Weights of a small GPT-style language model, trained from scratch on English Wikipedia: 3 heads of 32 (1 for keys and values), tied embeddings.
Each number is 128 + 24 x the weight over its row's rms, rounded and kept within 0 to 255. Layers, rows and columns count from 0. Numbers have three digits each. The size before them is the row's rms in percent of the matrix's.

# layer 8 MLP down (transposed), 320x128, rms 0.166, rows 126-197, columns 64-127
100:110135115113144136161112120112114145140163136131140099165105081106171089122146120159146134123126103154135130154120135172140146117152116096109147151132113102171147087131126155124090128150151122
101:121116097101137147152180147145125122148142138113157134180153178121103122155149126155101117133141147103155131151138132128111114137136146122156132140096097156062101156082178129141101139080129139
105:139147147112127088117139130093138136155162137141133070043144105150111117108144096161109129146140114207132144114174127114119099116113129121132130117123116091144159173140163160131136137151156079
102:173128150084109092181146130125079173150137101119121111129116116125090100148137132141146127128118137094143132137161129122133114156121147129129137121146132169117124188161120176141101142151162113
105:092107142140085132122123141111109161136136156077116155125141150147169132165131141116160134139134107157163125156150117159128097122095124125146126166136096111110116129103133146118141125120127195
101:139128138118089134140108164136099123129145118163112129104133082147057111086126147123136107163080138127126108144127130091129146113113153104123135142172131145129143115177135124196120146131128100
093:161094085146095078127105127113149132150097139150143133112166161158135160098118133150145137152127159089084128158116137152156126111136141168154147149136144143108123115132157105147165135134145101
100:146121122113139142140154118145116087088098122172140106089108130139144152129091114133116160144131129142130128101126134188113100149146135152162109158107073107102120137136141128136125096094110114
100:120131121139128133120150147116140186187088139148157159227108101109116185142168108130164087163155144161128155133132107140118146126097122158100146133156128151116121101109133161125132142171131111
107:134107086154142102127145118112135128126125110101144100173125126121142142136182112090116105144140135143129145099101081154150103137154077138158120100156131152105134146133112128143106113149150105
091:151110107077101146130148147149110156122152124116125126168124171129169103123165153143157125142083156126163135107100156129092125109207125123133143130140091127129080108144120181134115148149158157
108:183130142123137096132112157142130125130111142092119152054103153143170117116105105159177120120137127106150110127096111125119171113122131122175126120122096130123139150149117158121116085136118126
098:114086144130164111116146151093115126143127116111137142077129091105132166113121132101166146135117114131102154137104129169131115107104112163121132128146123157092119160131121165156153103096131146
100:147149152161127112145139113088129157115105170102131136137115122112158105144130134126149126113112133150132140133125070128139128103128152112127158112128119053103034123148090122094146134124121153
106:152099106138115133130142111132185141105119126125129106098107144119143114132201122078115135125114120164105116101126140100173082152131139082119148150119106115107155149117158142069118145103165137
097:133127137098156105181088121123101110110145074102163107106136115140124133136151152184112117172086139118135096102181141102072133139144116110077143139110153113168134100131152111134129133155150116
100:176138155154167088142124170113116142143164149099122132143120156118105117110099113129157133084092141152141161120137165175129120150146145156115142175146102123120117163093129115122151138132157119
101:118127089132150173144136099136144115168129128073142114142094142096120079151120142147099126168076149111141133108124113104147097173143107109077141140109126104133098143120113130130138124114137152
108:120156108123129113127098133152148127083118111127127129099143174130130126121113137114151135137119164087113188120125116152148117147127105174121129150108130153136160136127128120103154151114163142
102:123175147179066150155157131135142160104105103180158111091088108147126160096120161102136125133115103117147145122155136145133145112112088136114149123113122157070148119135127141138117106129130145
094:148141155122139082119142139117111142138067113134140088122125129105112157140096165125127154108153127078102131134164130131121122092121145137146057151124121152059144132116141101164164117102136133
109:097145118102124111147130174108128121165088090129102101152110156109130121125160138164125172148151149134121120135134113146140132116134104086097131147087077123107126128115135141172115081129157121
093:147150142121141155131128164089124137132148130120108121168092131128150104150137151129112159147108101119136150166136110096094096087058119141134130146172127125087111151120113103106126119157153090
087:116115162112123132111124089130143139099108098129135141165108210144118114131156121100118133120146123148128165096141097101109127113101128146131148086138093092132076142149125107158108138101132125
094:119110167139126118104143106121106115098106109060113144197158111123114140123130106085106112100136098168151126110128119155132126155134097130137125195119141110131116144097084144150109161149156115
105:105081133161109128149125088112127142153122106122140130108136129144155081127118129115084109089130117091131151118142105096143125127142072133115214154118128159161139097175118156108125092132116106
112:087143143144094144161111160193141187137158109129136127137140161107066127166112157144159119116134153107079119103113105104135125119103118127137079130134146169156135128106131140124142117144124095
098:126168140111133146132106126138123110153155100155131138162145190162095119140136119068126126160128129143106107182138149084134130151145138134168111074092081116152094150161149139117158121115152148
109:111134128111096096163148150115130105159126106149155170048136138152110122163148122164098130127124116109102137093138161091132165084168108129106139106140152140124124110130136165122132131142168156
102:135135137147106142168107065126050091136072092152162124157102137133137166134134144170124144106122140147116158118129119166152118141132111146113122108097179139131127128136120137115175122106137119
111:131118089145142075086134104135140129119090145155124127122140083126138114133120130085135130118108092123122136101097133156137112141178137152152186183085144105111127102183129143131158133093145134
098:104119178131142113138129128138116100152120128122166112111122111121146141101169070115092105157096150147083097151132126103103142172166108143090117147183131110129130116122116134129172093107119108
103:132158102118150120110121102129138136107127115157115136152085100126136181106095138111184116110095146092119147118140147129125142107121131109123065115187140188133135105107119138127125131120112117
095:064129160103115112155105138144124123114117097171133074121085080130115118158152122170146150096088131122116174129109109150150154135160117129129066151135094126142153141125109112093106120164097129
108:130132154081136125130134091158149124139156130096167136202117148119165064160147123132136137158135143146134138142116111130092126145096147127143159135138113097113131135151122144116159114140126155
096:111131124114094129140138119154085103091139155157132141102193161104160139114137140150145132123097120153138147155155110103137147101071106149081129106127176140170145134105142123109110120110156098
101:075133103183107176130151098113171149129143118121158132116092095124089142137114117117115112108110140133146132122128120132083149156095112145120119128153141152181145132104147108122119133140094148
093:087163112161129120126137142142132121083118139182133133154116164133117139125153159130087131109133116120127170088116143124118157118141193153136121123128150107081132121109138165136121138122159163
094:143115142122098158144133179124088152134142145111117102144129111119133106110170089131114117103105110115113143164139148108165146163142155180085114140177118127108086115120157078102139160108112140
102:134130180135159103117125156101153124099162116103134126123053111129140108179181113099120097103108134144124131137133147092147136080153119150096166143137109086140141122091109097114131164117146132
101:184116114126120100184170156182126145119137132113114109118120119098114083124120124177114138113137167119113077119137135136132093129134130123094123153122109106130062131137138111126092106095116148
095:096143141160102133089094139091165094102126175117139104157140079139122109139125135133092146084144121136131142142107119123143085089152135165129112134164147116116107128157125136145115163135112125
106:152132129113125115147121136170109136136101127109140158169131049143148120164164134110070126106105127137112114131113118138097137113107111098117129130145146123128109097121131138117138113157101105
101:163122163136170186172120139124154108133125142123090137103159136129078121118131126083125092155171132136153103141168095145084145141156119144089130146118160119150112103176067127123152130126094138
104:131099186117120137131155138173117137131083125138144109096125163115143111141124098145105147161157130133117111137137160117122200111101082122151102133111097111121133093137183095116150128149067132
093:117163107131150127137136158131090093127114166127144138105097165118125127103106131142105144104174136107160123144150129130166126115146146106129101098130142125099170124058140142123114141111099076
094:133141134137108154082144107148117152137118092106101118132119176119148105126133071120085167104154122122085133136129140118142129113085156183180095081172126147126142159133124115093082167116106135
095:158159133114100136117112109131107165126125136095103135126156143104149142127163134161163117156118137117157120115182127135097119115109125149147089130170107123129120096137119186125127149107123164
118:101067140087161110127084159133129111089115115108125106118074122118087115139123129097139133097174117160105138142137133129122134148124123146166101106101128151110118173156115149150101108120103114
096:152115159140141151096127158124141161182142107120124092201112137093110132157125108131083167109128146113114117123140105139150123158114102098127115134139120159078088127150154109157133117144118143
100:153148111113140115089124125126113138075165142127139154126116089094129089092117116182134115127106087113139154141144138136127101146119153093146130129150129115115173153097149132120107154132136089
099:152142187159116147126135107144128126179162126102099153093131092151096139135160129149137142104143122131117115124141107156153117122111126135132148104126118106177097128071149122123070139123104130
098:130109127092128169133129092126130124123124123102148124216121133146123125103145125146097126127136150116128150152103149153117114114110123110154150130132090106090094116151112116097133135133085150
100:150173120148141083151144110144131146153156160139121086128127101136159157123115169164105094092100125115146145112107135139134152126174138113195084136113111150140143091142136076113152144121120157
097:128131120146081115134141163133073064136125137122121159164110082144127068107070147153151129111145139123134130093136122110131111134125110128156121135167103126165125129153127124127070134146103068
100:167111113152116180156168124109122138093134129158137153096106159136133127118113109158112111145125084134095101118084116112095148137147155149142196055082141147112084149155117184110118116114145110
098:166112125126100113161151100098100122082128102100140164153122129145151137114171080144098115134144131128121148159134102136090107114138164122133127117136113110152132138092173132132134137139133147
095:131171122128156123136100167127135112155146164155115094133126070136137114107133147153135114107131117183091109154164133111122128119168130136099149121106153104117144119167143124147145137133134149
101:128145109097104096105096161130111139142114122131134103139109125107141096141096142138148130131079168149159104113119149151150141110126185177180101145120132161104099132148141126127104112104153106
083:129160138146158143155113158141127117157167165150117133066128175146152110112151095139111127164102080124135153112093144135131138136117189112120108173102102135159142137137118164172126145155114147
106:106125140122151131117096131141139174109139128168110155092102194169150122133138108147139140100141112113133151154165143136125159126104105104085113149158166138124129125086132141099118150149123171
102:127153155123144122162160142104145176141123112137140165109125108130132148140106111087161148150121170175188103108139076087110108147112127135109156133131135180083114118125124185116113118170124154
092:103095121126162118131135153116141126118152142142114090086145213125131140109133143131151140139125141076145110123097139141125107099124140109151116116129137144129166097127144126159149113119162108
108:118134102144137118101146134127171183143152127151138129141094145106144128102116141168148116111150152143145143137122110170109121111167117093127134125171164140126149139100138139088127138130090122
094:112104138143152160111131165103110106168138145151134086139092141153135183174116170166133160176100164120142149168164151118184123151122116138146072102128126118109132148134130130114161131146158135
092:149139100117105141147144166142127112146130110129132140117083144103150152138150138116124126105128130140156118106181137092155099142099121072160088136166130208131129160123155121099126091124150122
103:137114122074118127129149137116138140139148083126166153170139103091154166158131111093138133141118136148112127123123104113123108125051103125146114137103129164121154073130114137097167125129082121
112:107113101103115124152111073150184157124126124121150157159114129081122149110112161159126119181126167132148133155145106112089173116125119121158144109148137138136108111164110116104151165119082113
096:129134124139112157132116138114188201142131106107147116118109164188108109151114127152113138110105099154139100148141111121107171114102120140105149115115093107134149168172145135134123165129135145
110:126123109157143159107087091150061105142157149104114113111138126160133123084136143127141124119169151156154154133131123119126123127115168137163141127099139114124139130148100146163073173154147157
100:139143098169112129117138131103167127131116123132138091060085175103118141162114115098165081178160098135138154122130133114197148106122195139124130116169116139074140148123128148126135144165102124
097:138121103135142116169108141137109103117149122133107133054150179130108163082129114142121134119151143112150094119150128116138115137092139128104096132101141148137111137114115119139128152119160114
# layer 8 MLP gate, 320x128, rms 0.172, rows 127-197, columns 64-127
091:120116176132087141128097166133139153127160101151101149164164139128124161127179105108166083093109126138085148115128134144140118155132105121145126153123148158103133174103100127163138118136078120
106:152135129135116153163119071157092156133155119151165143160107058123110129141094134129152157116146103130143165154125136143171125142140103130138123091100087113137170129144127097123169137124156104
097:108105101085156152148116128142112134155155136112153095117114133150146133117147164145108116102083100163092110153149191150115121113119112099130098143106135149155108104120106098069144077148144138
098:128125120119145129092147117122135107137103140128115145143156132153132086153117137128129166076144102128147134125072099138110113122121105145112104115124136089138151086120177138105112140142160153
099:087132142117103107118138147103114104126131158111118169153148147123137122123102126135111163097111056117118118173114113153118148143152090138104114108116131126100075061115126106106186157128155114
091:175131141205120108121148131101083119154126125108176119102152146156155123106149086136116123168115134128129108130091143072119093145139127110125110145127144165092121112127100151139152112163129134
101:167121082152178123096143155137125137114142121149131089111150165134156149148111168133146133152119148099104106151171137139104144103049145146110169093169133122165107144128145131085107135151169111
102:145131103178126168120173173134133139153112159148134142142149101126134133081096129106077158165123136125130118133146144118128098152161086134162098145142130135142132152140127097154092118151116113
101:098151147135097167119117103097130135115107124141076127123149112162120145167149130124118127075111134105098151144115133158100149134097113092142137096128149091145135084113117093092181133140132111
102:154109125088121123129171163156126123133131087167087146124108131133110164111094133129131153143152125119118145175134165121121119123101120123142098143079126136119101111092152125134136123110112167
101:119116074116124173127123093142115098127108169109120153129153122136136149097080128118138109080104097128134148184129130132114067141141120156107161116123121109187119146102141189082096133153127111
094:127102133099141099145153188114117136135114182122153082186130148145161123100104158122153090147110114177159121098144132128130103150130153131113104105140116102115103089129117070125119130151131109
103:101118115138174143135148145117097113132125166115133092138095136149114169141152109085079139105167154149097194100097110128162117141119088136125150124100115092127153119145123147138138141127155154
102:164137142153078122101159138150135123097120105118111107152096108112111117066140149143135124143103140152132156153141134123097134136170137135127167123122121139098122175104142091100159137113153124
098:137130115109136103109126152104149100156150152140117108133108115134114108154178108120074133123143108147120145113097114138112145138127168098131097053137121134099144118107133092126124160109114091
093:121148136165152164056083084160125122130115121142129138108141143146154106109150111071121158119092125096146101096103072112138122126184153119131088135138136167144135132123146146116113122168094084
100:120103077132081149141114111151166148115113131152126115129113121116127157107113155113126109113094171149154154131177097171158142142106109148135101142100104099155131148114107130130097196134130087
096:134098110147103118157116120127139109163118121143158125121150086147129141116134191096145140096121101086158117136144113112125134117139097190124168144094147143123179164119173142136136120073145097
095:146152145133147111128104117119102133158138151119147150107093078111162147143177129126140134144124128122135168107129108124157131097109142162114138150158150123125077135076101177110152128130162093
094:135161144136077112103189120148134099141111137150139135118102125136128154137128120126095130125146127097087135162158132113096110117107144129117123119117147073094112118120123089169125140162096135
100:120096150150128161109135135125114118110095108121081085147139119144080151114122126102146137131119103122107175137105117138152143127105183137109112127171175162103139145109140155102117116101162142
096:134142093109176118154100118152127091141176123113162119110120090108126140182180135120080099106152116138118141129136110116106158107101175130099137142121092125140151127133096090142172125141132120
094:115105127150091120100129152113123112126151086157147138165157132126161125092125129183143123122149147100138103121130145129179124116126113153153156153126111143097127154130117138116154120092115138
090:132120070126156124126116142096106137073087126160155095097116141151138141148117106119127095053167113107143120131114105096086108109150134096085111139164133123111116126104132164129142119156113092
098:122110116105103175116126126114154118131140100159106095098127126096174084126106137125101096096144132143172142132131093101135150154136118148079172104172164146146103117126132136138185119133109132
108:169112135101133128143188161103107107143114141149107115148126099144140109136140159181119143128143135147142140102097117137152120150136141141139116109102149124115165099114157174143134119139143096
103:129075172139148132126108147151124148154079104125156120146146142108098121121088130132101143146124090137132152151119092114104119146144066135107163135089101125115144117130125102067127107185126133
101:116128104141158134140164129090109137132136167094115083126127080069155097130086158133131109113160094137106170125097124115138112114137096168142135137123143138101123179144124154142125158136141130
102:114132132123114132173140146160124159117141132124151144117137097100161172123132151110168146109103136167117118115141131117123122159143121122079144146142161107107112090101126132151048058123110130
110:164073169134128098085134106116106150137118139157125092174154135123087137118107112113106117194132144119142155074103142149096181177180115133117148147087123134131092112136123131111144093103145122
105:163122127119127109155094107092101130143138133112113141128128087137114116150126104153110123145135137163081130161125123108108095105127149126104064171147122128126100102132099149121134091140115111
105:167086118103085102163193091125141128103104154127133107138165102116102120106148123106116137123121134164104105149115135128119108160152116132111139159086119126116099165129142130119077089108153121
091:124098091129134159191119098117158084093148160157157107108080141134157138124091137120100128108090114096128153163141126132111149137134140073135175163147115148139126109106093149121074123146129117
101:137115098160097125153163142146130124155072096148100110138149123131085158106114143098123097115112109136095112126148129078134083123119177123120104141129092187134129167148112135132104160088138097
103:149129118107113120142083126101092110099153119111159115130128122185142130141152135141158169116164137131112113103108163127116110078173171118048134164132173124169099121105149128121140106145135112
105:125141124137175109073149123115150130112123097134156136131117147126141136115150170085100109135155130156105120154105150118128119136161102124122108113134121135109091102154120114120137183102121139
081:132149108134141059132036134130152094113101103134157147104133170144149127141123118149097129151139086130153121129140100114130104099144161150133081155140127166093158154107170127128135122124125129
092:119142089108112143119129107120159111103141155121126158129124193177106115145114147115126137125120179176109101139138163148145133104130147137115136109148127105105141162081097124084140128151147136
100:175128124149141140144114085132131091137161137118134116138121115089126151177142154134129077110094091078143141128116151143132094087143135126122154156078160134147122132142118132169140096145105103
105:144128111097168201142134142121127160128148108175088155090153104085112160101077123095130159162159146134110139104144120159099162104151131114136148123129166112122128136130124160139146135123123107
097:138129128141121147135164093168141156135144131117128110087110126131104130104113111084147149131115128118092132145110113176142120178143096116111133194107158118101140106114177147119143116151092094
099:113131102121082138139145091091107136131176139159149097129141154143126188122136147136153159139129143114108121097151112088099131122122095188130130126114119171140107132133151112133123146106141108
106:103102120081147127134177141124154118143110145105114122140152109109158147131121173125132103090136129133126124122147066164148123102135146164117138083136133129159110103129142140138127137106131124
105:140118135111142138185098076104139145096149080110134107149100102137144102104114181160137091125113089152085132146166109141103098129144142080159096137135169120185160117112151148107121110139143131
103:130124110175100164113115169145152109113149097146142164150098128178186141084130142137138155120160135101130101144126132152114123182115101131126097124106124091078117108134145128139121132105162144
095:156151123125119122169131134142163094145172095183186176147147135108138172125122114118121118150099131170118105094140138083148134130151119159092136131090133132089115139146128103175146106125118119
098:144103161124100117117076105091119171150164082137171124126156122157178104095157136165136127149127079159089087144136096108116134126139130125106142158154166137156155083121120105134129105141148148
101:137141155140114170102079134139134103118112088144122101148126085146140114138100182105096174092145117160140175123131148161131166114157141109131134127147146172141178146096121143078082126126151115
087:141136148118107112190113101144103154122141157142115143065151122089151108125134147107121139122152152100091133124105112121117109148117131143162119166146074187121136139125149145141158133141161124
101:126101203131144147153168127127163114110125105139152120103091091173131192132113091135161098084099106163142113125144090136111105138119105106106149091132156134101123156100125130135118144106136154
100:109115112116142146081126127126107117100109104097105146121139101147112188143151140111158147144152111125133117147149121092130101131130131161079154148116064122174094123123126090118143146184084118
107:111146077153150170130111123143148139140164112115133072128092137111143115131137129128131115079177117127115143088139136110114161097149126130095169160114111091093124098144142131150094120097150122
097:123123110102146132114159156107107154077059155095119155149171153131174142107131105108108134117129157164132118140134128179124130120126166133114144139118112149097151129119111210104154151140118091
096:146161134138150159117146107144114139131127120103119150145168117177117136101096147110157103116152113133091128169100165149166121132166133165178127142132142135140158154133126119137120097163153154
096:144127149132147117144142151131147138135082115180081136151139154133112154093125134122081110132108114121122137119147170119120148116185160137134127123114110111088139108137132089116090147117143124
099:128124076169158134096139103080126136130123117118114154102126108169097106140106149099142064119124132147065106140137118141184139091118136135088114150136093126102143127134128143152115128146159127
099:143075135103132126140094067109139138132142121150151135149125134143139158103132123120080155115084139140106132134104129134152124152117130094118145104170130148139135125129138157163121120159132099
103:163111113132120150111113126118123146137098094101118172139115149153135088127114124123151074108142150174118138098126099108141147140107098127088141094155148170161134118110110160133144114128138100
089:118105125089154110104140129129126131107085111090106119075152156119168143155102137137148135109137146141116113163132140116158155131151099166119139124185150119086129133131114186093122126146090100
103:113156129086157137118116119098103133155162162129106124138122133131112130139099130168074118087117131131131106151101126124164109099085124097125136141124106116136130117131106096082154184143143107
108:136166101133127160163128080126130126110158150126128139109111145116122141090127147137085132107145115192123111124135102158108122128132163128132131089144114158110143093136114155161083084102141199
094:114126109139119122115121137140134120166119131111114123096152148117153101139128145133119141158122168082110142155114123138105128136148141114095112145169104130138159099135110112133149119120110163
094:139147126135118115096125163127148114164116105094117128109149080147136142132090115097120144144108157140132130147100120169131162141159083130118116146124122106109106146143162158105101142095121106
102:146062104143116167106144150158112147115147131134145121143121126131105144139121135142135154181099147144128076092101133120143140152119115156125133158157127145136105070124150125166180087135117108
099:134161140150111119147117130128147098113154116111099144093157131159120113155152093166115117112112106127114134129114110117157090130082091146148150138132121122101121095098147126154105138141104148
104:177091146141105148144149125119137140109119152115091091087142135122121170176099115117121122120166110174167119131118181093139110117127140163137169131168125115142125120120101167140153152105118104
102:145122088130147104138136123120171082149141146152093061103170113102106119113118151148122098088139175144106144135117145125087124151101107120115129115123102117155116103127179110132133112125155056
093:154153096134117122132088140138126094145138132109125106110128161097152146152126122115156141149134096097105112076104083138071117184103193138158113160102139127132109144083180095119121149128129142
098:131119111125140160126148138096108202145164100137136150143174137087145145114106098149125128112147135152125149112139076155121145179129065111130124139093135134151156096154121134109117100173150156
119:149158099125116125153125137127125154136113143131104130091178136099099116165102138136158089129129134152096179132073129135136103106101117122127139149140133153198124099149117108146175142178144148
093:110083133108128167161144158077143132151090092131100133092136119116119154103091153135136131147161153142124122055134157167108140107176162093157111107129165139122162137089180128133142150167146144
# layer 8 MLP up, 320x128, rms 0.179, rows 127-197, columns 64-127
097:097141097097150170114104092107188153115155132141089166150102130131129146154109091136152146132118126175131118126154109138159167125103116082162108139134132133136156089148116086114145124141154161
110:111148080128144147113181118161084089128083103101170104189131136154135115102103124132114146099106071164163136141091162111186107089138140137148153118099135106130105157114122140132149160132148114
101:154132151181189123115136138146102106150138107127101081140081122114137114162107088139146056118150127110114133166116115113136105152132132104135111107133134140119169114121143139111142169129160116
098:158066136095087172116108120098169131127128095141152122130092146121090127163134098145128116106082130140131135128155124108159112117122136090096127131127111125150121114127062150118115144096100122
097:146129104161096098149155109105084165092133139149115130108112110118104087139125107107141084160157149152125164168137127101141142123135098140134095135129148127063118178139118130136132098146133134
089:108174149145138111148147133091115136162121169130170140133160137086155187076148153142101149147151110145151090125103124146127130096095129106136121142107125106115095167114120118098149171128115157
101:162093113151134148103134126094140120125143129137177112137130159143137134119095116130099141152139180158137101129155137090144112112093136147111145125150094097132115152160093134109111123139118111
094:080121088149136106154139102131144087075151156147152106098133119110121116152111074109104128121132104142144192172135147103155100097155124164160129123128124113139132123120064163133135115113096129
111:175136088116128139117166138107144140174082149146106090128061143107129158170098124147109122154151122089095123141105138112141111185115103106137134115077108153113104142153126162097146131142151090
091:164119118084138138120106108122110132160139103112108113109189142155119150139089090144145147138149103118128109089155150135159123138096132165148126092141120156139149199154121109123128140105171118
108:156149088108120126148083140124120096158155093128171127144140134143199156142112127103142121155088081091093134105142107172109126155125138106125111114139110138152154121160155129129095122102090115
098:115121117128136116150132098111123090199102091105085097165146118089169126109149098113137122157163076134165114151128155150109091156107140146128136109126112107106132131104128187122125166136106140
095:148087111145146128150167145154111139151148116165107135095101178098081171136126084103107132093137159139133131119129144112134151151093101127076118109141142146146115154175149126129139132118144132
109:156166112138137167165102138155136120089108099145151145139113103098157113133127103108122137106153125136175147144119131090153127124171126136130163132136116139126112117126107119077122104117129082
090:122151132120077140052142114117137142150089145132152109118146152067115149167140147119150128102122105090120198184134119099104132130130120164127139119104143180118115174122122123147147115142102153
086:125157115126116148096128128158184120130150123155096167124115122158108137134137128122110124163121116131106118176189130131088142163142142130098111090118127132099140148147118115171107115141146118
099:124159144137133149141124104169127088133120138122154163119117118144094131126176140114112172117156125170141146141153102118067110117104145094096183103124113132136112083089144140110107132143135162
106:159157107130140101142054144134126148108147115143166140106139105120102117130096121135115153134136118135165147165092147129111122075122113088102147121139122130136125121149110112112127114187157160
093:118113134143144127140136088136171133158144106122127150093130145152131140123111164130135121117096174117137099144159078135132104108114134077106103142156112149133116094161130113143127198109104116
091:121072134125112135112113139147118109143148122117143125101170159145117129086118087150109111096102153152145135120154165146092097145113169127133182108092149089154106098112113104173094147157138153
115:157106134115140172117153127140107151118139139125150094149141136151084192132133160138084141103120120143133160147186105139136161132063153120114113135132149136081136111119113145119137124168161117
095:118174131157158097109132101103115111114176104136109128140147075133135118084133157117111090162108151114132137084130122087123123108111080142143129108175168113149111107161101104075139159139158151
085:132124130090073146126115149134140136130140184175115102122092133132090162145124161138151130141151088140111145112182117160102106141118120126109137140107147152123137143198122113190145126142119157
091:138144161119101177111160129120126116112133158152112144095103122126132122125116082084161113107125124099087109113125137162128136162134092136143138139108094117152120147156158129130150121134144128
105:138099171151153127109131110081116157106118096137103149156103145143107130129107118121100106144177156131111123144124161128100136141099131133152113124087111083146179076132124126097160120107127176
123:078100106126084114157112137142086119135103110112112095123112162118073106144105115086107097134144114084146122103133132097133153162142114111138138154126140124110141131172127126127143125160130125
097:152078086140111139110122154123127154086148143122119138093160131123113153129115111142118099148123139127119113126141086084104128119147165171141135146104080144112140124153156133124102086093115119
109:140126124105130163124116160127136145126104121068113098149144125149137077103160162179167146149118129102109111135163132136168108104109129123111165142141115147112166141130114152113122120115117129
106:119169168117155113073096122168116127165091065142146105141069101139122138143144113136156082125164123102137172125139104127135119130129147141126131134156145107092131106128111104137153152162136152
112:103161143193118137144071123113131126120100116095146098118112147145126123127148137129131130138111103085107155096117137130164165112138122165102163102118129083119180112155133134163081118088104137
100:130131121135143103110130166109060155133138121155144123123111132119134113082100137128146117151162111175090078123133144160135073131126134125155091101163101100099139116114146093091147140151133134
099:120170140112117122127101124097161079148106120158146113128157166105109131128136129129107150124195088105152156132137117132141166131189138142127167136128135124144123127166122095124148103116084148
099:106150133111120108113106132092134127097150076118133136147168136096111135138127139151157133147112150138132107164142098131163127122129153145106129102098099148126137183150083166087122121121115149
104:170098140143132150146125104121122120140155119162137136096180132134076134104124103089135134082140162176114110065159167132129154137147114119164122110132136191129152127133138150199116101119129145
098:126086131091131166132183103150127141118115139160184116117157149114134116103148095138159134106134136170160146130126126172121083182122126094148132127125130126148128098163112158102143130129172153
099:160122140141153123145158145112140115129168091152099128118096135097087128144105083098120155089118152123115152126145160135120142114096107099105154143129160179161120092139138116114139135128117120
081:180111143113121090130077137143118143178159100100114109125158137099159134159110125116143130137107143111145122160111109102090078151113075141127133142161164158157140134137101086126139120131088102
091:103124174108165096100103129140156123137104121155115104133083107120107180105117103112106157119139090094169141120111122137139104128136104154125089125107141128112166147105118152124162093165133075
101:134170144157117126138109135131095111090152115100093104139127117162121092166125155128139142141124130161069106073150113170135173148122201122135117076173167093111103136145088091109183128145105142
101:065153120099090138153162153104143151114136160122119113152132116110125128153169116179134127142178134121135155129163151172122128140143140127142175129097113106137095141133085132100093133099104168
091:141112162161105096146145131118146161122154092159094153184113143108149132106096119126122133126099162141137159151154104071153131140157100075099138099126117124160067111114125137143099114163115125
100:141097108125144098118099132131104145132069104116097143118123123104100119101123124123067133096122089139126131131098186112119150126162137095121149180095112133125162079115136130120103120113117075
099:147110113121158145140140130163164146111145133130161118083128097162131100151147127129107114123119082100081144140122155141149174124121103170130116149146100124097155150167124132135132152088143076
103:120160094136129117089133090114152130115127126124121106139102100146108113167095147118123108107151166142132159121128146145101119159147113115123125094126103166166099125119130141108156132150119098
094:130136116134128108123118093109113132114120119167137112143132119115113153107153160193103117155097161138094140129121163127139124171101093150144142225104178098091107143137155123119127180122177142
092:118124140139132084187146110144130096157138109141155140135102177104110129103151151090136103140100126098168126108149153149101119133171121093093141150111105095130122103123135141171179097155148152
107:115154126143095106146153125149131121089147136145118130166109134099101159127149107116127092117157185113150163107129198103149121155171103121151114135131174125111129119124125113106141138120104103
123:120129121124150150127141143133149109099089115080139104109145143107136122156135091080110151108158146161138128138156130139142116115111123136138090125054135156124108139148070100097081126113093083
097:143106144070116152155114127105119138114113140118132199164148122138088147128135117139105110111127122169108129129120136116138115124131131132109172134158127141142143161136110153118103081189154099
101:115114139169153116117110113128094150110112180105119174118138112108177141174107079171116061082117139108126119131124174133097111124138122102128123160135158114106134149114099181110136101126138111
099:117142076144121130098101121137160083149131109171134133158123088130075180113113138107122130097111108162111143138129168081105137110161112154148153135102136145129126117102138098110130096165149151
103:100123102155161153105128123161113127149125116140135114088145122155136131139133143120103106125099187117107157145141171132093149101135102119118132102086128147134126116157109129152151153112110118
104:114148180110131110099132125102117105131133152118111096119140110119112108103123126135086183164102131088152119083165116136113148105140137128192142093122127129116136085086162116101120153128132159
105:128079162115169145184138162138121106147184114131108104104127139079149145090120103144114083119110178114146121102146075113166154149118157105128140123149109122135133112187145087148118132128083102
103:104091115137177116104152106101140065110136132122139122127136111132142098139120126149122102125141127132114124108137165142131122076095098130119129146126183101110108137142132175096109152107171116
100:128116088132135113128130160113137148111136145126107114130121145112138138180138134154135100147157158140115134148132121097122082137158128119169085144166170116158125118129175127164119160116130167
096:130113106132143149148148117066171106120082132118119119107125118116180132143126086132122126119140153166134104140127108142098136139155162108143097148106174125110137147139114131105117130110109140
100:093107163114113100114160134156120125153099124125104124177122148116104172136136141126136161142091140157121108102159117145131151139124156167137115151149153128113110153140108138119144131104086139
084:139094080172104149124107079142145133128085092111086124091116176120134147144104129157137144119105160106135127090164112106106129146124110147117123130102174131087113137136098117126151149082146135
097:163138150108167107125140164069155154143156125161117106114151084124142103165128158082119162113127094094157125141125152163123148096129128115120136120126133085129095135116130168141101131096114086
100:118101146097140112138114116122132143139150132127143117137168086117153089104081129113113128083148145141137132167155135111129133086147148155103078112116186110117120135156136170146143119138135102
097:124139134112108112120117130127177096146142135142074097116141118145177135127157173140104149153096121171117133133132162121121136125154120152121144132099118162130147137119169130136131119135092134
114:116156152171106142114088173109147108175121156116092110119106154124131126129114140152147097163110143116129140131145124137133142177153110074055103074167125150122155118134154121128146109146115147
096:081162144151130156110152132128115132093164110123123139115041143136135117149142141153170142161096144087107123114103138088132126104109127081113139126110120127116151134171162116116149153108099118
089:160107168122138123105150123142101089144104113124097132094135112162157131105139134119171158126162138138094113115142119111096128114135184173125173096125146131134114136120153154117148167120141113
106:096117090106115108116062128137108126146095111083149113161133138123141161136086128128125123118105156098079109122114119156095115100131093166125111104088154125125084116167113061134087114138116100
114:137129091149119167040108114150124108139122116119128113088148103151098116126139135076137144118154097105105142133142057113135098140109136163138115139134131173152141120144134149128146130152127126
088:133095108134138129112121134147135106143094123157159105138139150122111134143151081091147110156146147140137147102141123165146126162148150154128107128107102086142115116119147134106127137135109142
111:098131125150139135114151150175105126106125115079106124145166149116132150187115141117131157128105173130128095105147128153152125110154131118119107119136131126121155139062132154102100129137112158
126:127124127156143135136123126147158155101118109137161116117141150067094161132113115109134108146149176152143185106092153110159147129113144146142127125123093143111131099137133092153152112188132101
087:105088153134115162138099123135131146138107154137127106117122142156178151149145131139117141124154126125171161137130102175089124108149146135157128145168170128105116093150102141116157121104087134